From a checkpoint of a small transformer trained on Wikipedia: width 224, MLP 896 squared ReLU.
Each number is 200 + 40 x the weight over its row's rms, rounded and kept within 0 to 999. Layers, rows and columns count from 0. The size before them is the row's rms in percent of the matrix's.

# layer 5 attention query, 224x224, rms 0.192, rows 0-24, columns 112-167
096,229,177,192,249,238,221,124,259,226,208,211,229,201,265,146,224,215,173,242,206,233,223,156,171,217,217,232,229,215,224,117,183,251,173,169,202,266,201,231,199,127,152,199,216,169,174,266,233,151,267,246,164,183,275,151,143
106,221,134,186,150,293,184,165,226,179,254,136,210,212,213,142,160,196,239,187,231,194,244,175,197,257,215,211,203,230,192,197,154,207,230,249,169,197,199,228,238,196,153,157,196,201,127,278,222,248,201,209,232,186,112,187,176
099,224,114,190,212,196,154,210,274,152,225,216,190,166,175,210,243,209,198,224,168,193,230,176,218,219,226,223,198,234,198,279,127,256,236,200,179,232,304,158,218,301,154,191,210,166,224,282,193,207,187,188,231,203,197,203,158
084,115,221,204,235,180,151,232,209,124,235,199,129,173,197,223,125,186,266,145,152,187,166,247,218,270,226,234,198,169,178,211,258,247,148,187,171,156,244,160,163,241,208,173,193,243,233,163,125,281,225,201,200,230,142,227,216
086,154,200,184,213,202,180,211,209,170,234,178,164,176,169,220,124,192,216,178,202,225,151,202,187,207,173,186,203,184,199,220,222,195,226,195,212,188,158,294,252,288,223,234,246,257,198,183,168,263,217,205,180,159,182,145,227
091,217,212,136,225,118,188,138,200,301,140,203,273,217,174,190,202,219,167,219,212,176,235,258,253,206,253,248,215,174,248,221,158,165,243,220,283,196,217,177,152,114,200,301,137,181,240,232,217,220,171,249,192,189,211,287,165
088,162,191,130,172,132,228,218,181,168,193,202,234,178,221,235,199,162,221,148,214,199,200,203,150,200,276,217,215,153,185,242,227,185,206,228,241,170,259,208,205,244,216,192,187,156,163,188,170,218,177,253,179,198,150,201,191
088,199,161,251,208,148,235,195,193,140,174,125,222,191,206,202,154,227,186,253,224,192,233,242,258,204,207,251,87,172,227,208,176,232,199,238,192,157,172,191,249,230,184,261,180,219,201,188,210,216,142,202,211,203,140,243,212
104,137,196,148,213,251,192,192,179,182,216,198,232,148,215,177,225,215,213,228,198,234,194,129,179,211,235,152,190,155,183,214,231,275,159,199,248,140,167,207,104,262,258,131,201,122,238,180,176,176,237,177,273,270,154,204,227
091,245,206,165,192,207,224,228,283,242,200,245,185,255,177,210,168,281,178,197,231,148,181,268,171,152,170,109,149,198,187,198,239,267,197,232,177,173,236,214,257,160,124,214,142,124,199,178,191,101,189,262,211,206,236,134,176
085,178,235,171,226,177,232,152,200,230,118,222,216,173,185,216,187,194,221,220,170,241,183,207,264,217,212,184,102,281,304,135,139,202,177,164,281,168,225,155,189,216,184,214,233,191,174,303,225,185,171,199,159,239,231,219,160
104,160,240,172,200,202,168,182,134,224,202,210,143,189,258,246,201,195,217,172,206,192,215,286,191,42,264,236,205,217,233,122,183,112,189,278,197,194,168,228,231,194,208,197,178,201,116,167,214,169,206,234,187,264,148,214,201
124,217,150,185,146,271,206,180,189,227,270,245,197,175,177,167,216,245,167,209,245,125,239,187,206,159,230,184,132,246,138,264,167,217,214,228,253,159,220,241,192,198,226,126,191,202,191,265,239,199,171,173,284,207,148,238,152
107,151,249,252,168,198,210,271,117,151,143,188,191,142,164,226,157,224,233,139,262,186,150,209,155,214,212,171,145,191,253,204,229,174,195,185,202,194,186,189,279,239,224,239,236,217,160,168,155,211,206,173,176,207,144,129,226
092,99,229,220,207,234,189,267,201,118,219,185,155,152,159,257,159,230,193,189,213,182,141,255,123,207,156,149,175,194,250,231,161,165,233,170,160,190,246,201,217,269,174,222,275,198,214,132,121,180,227,138,174,150,142,156,203
081,221,170,221,212,178,186,249,148,202,131,216,170,178,273,163,156,162,178,182,203,265,234,304,218,171,184,238,224,176,226,231,198,198,202,198,118,242,156,207,131,138,160,228,150,147,228,258,251,199,203,266,175,212,225,273,175
105,254,250,191,209,136,238,245,165,244,166,365,170,221,214,160,194,235,217,210,220,212,187,193,230,162,198,154,250,148,193,200,246,146,180,141,210,248,158,214,214,209,213,226,217,203,190,201,244,100,160,221,172,248,267,185,254
083,141,252,198,241,215,171,227,210,168,246,240,197,177,175,229,153,253,236,181,159,178,172,231,224,239,188,226,207,200,211,223,182,182,188,180,196,216,256,221,250,305,198,183,176,240,231,195,144,214,216,193,168,154,156,213,193
105,180,180,188,150,200,179,232,210,196,203,171,241,119,239,185,210,191,174,194,200,221,234,161,232,193,119,239,134,192,198,231,189,199,234,307,193,208,187,236,150,190,264,174,201,160,239,251,151,276,203,245,175,204,198,221,195
092,232,190,234,217,247,207,205,222,134,187,186,196,158,185,147,185,158,229,269,188,202,237,162,180,291,255,199,236,142,163,147,273,228,153,84,174,248,239,245,240,197,166,222,265,229,244,200,156,229,243,219,213,185,198,180,240
092,248,196,275,206,196,204,201,220,286,175,226,221,238,197,158,211,244,267,216,176,195,198,253,241,145,133,224,259,116,224,201,243,169,169,109,137,254,239,175,230,181,158,241,195,244,258,114,226,215,140,222,207,81,234,221,183
100,199,165,236,230,204,236,200,246,143,181,165,124,239,182,175,177,215,232,178,180,164,175,212,195,218,103,207,186,253,248,148,166,219,151,173,157,196,198,172,247,163,94,166,237,247,219,220,268,171,264,196,171,256,255,188,161
093,245,224,194,241,186,131,250,192,209,163,174,187,163,215,248,236,150,249,184,181,180,282,212,294,188,215,145,207,291,178,136,228,192,213,232,200,163,216,158,221,226,213,176,215,218,162,172,173,209,173,208,204,142,187,113,206
096,241,164,108,197,272,214,277,154,226,232,214,179,208,252,294,219,124,215,180,226,223,233,218,131,232,251,219,173,173,216,187,206,175,179,258,178,252,164,185,205,230,211,79,122,230,251,284,211,126,186,187,214,193,209,191,225
093,208,186,199,175,269,177,150,137,219,190,220,196,169,190,141,260,193,212,239,201,182,186,188,206,225,253,172,204,239,69,210,208,190,248,251,210,195,179,154,207,186,186,100,246,153,204,214,224,199,192,113,115,153,190,161,133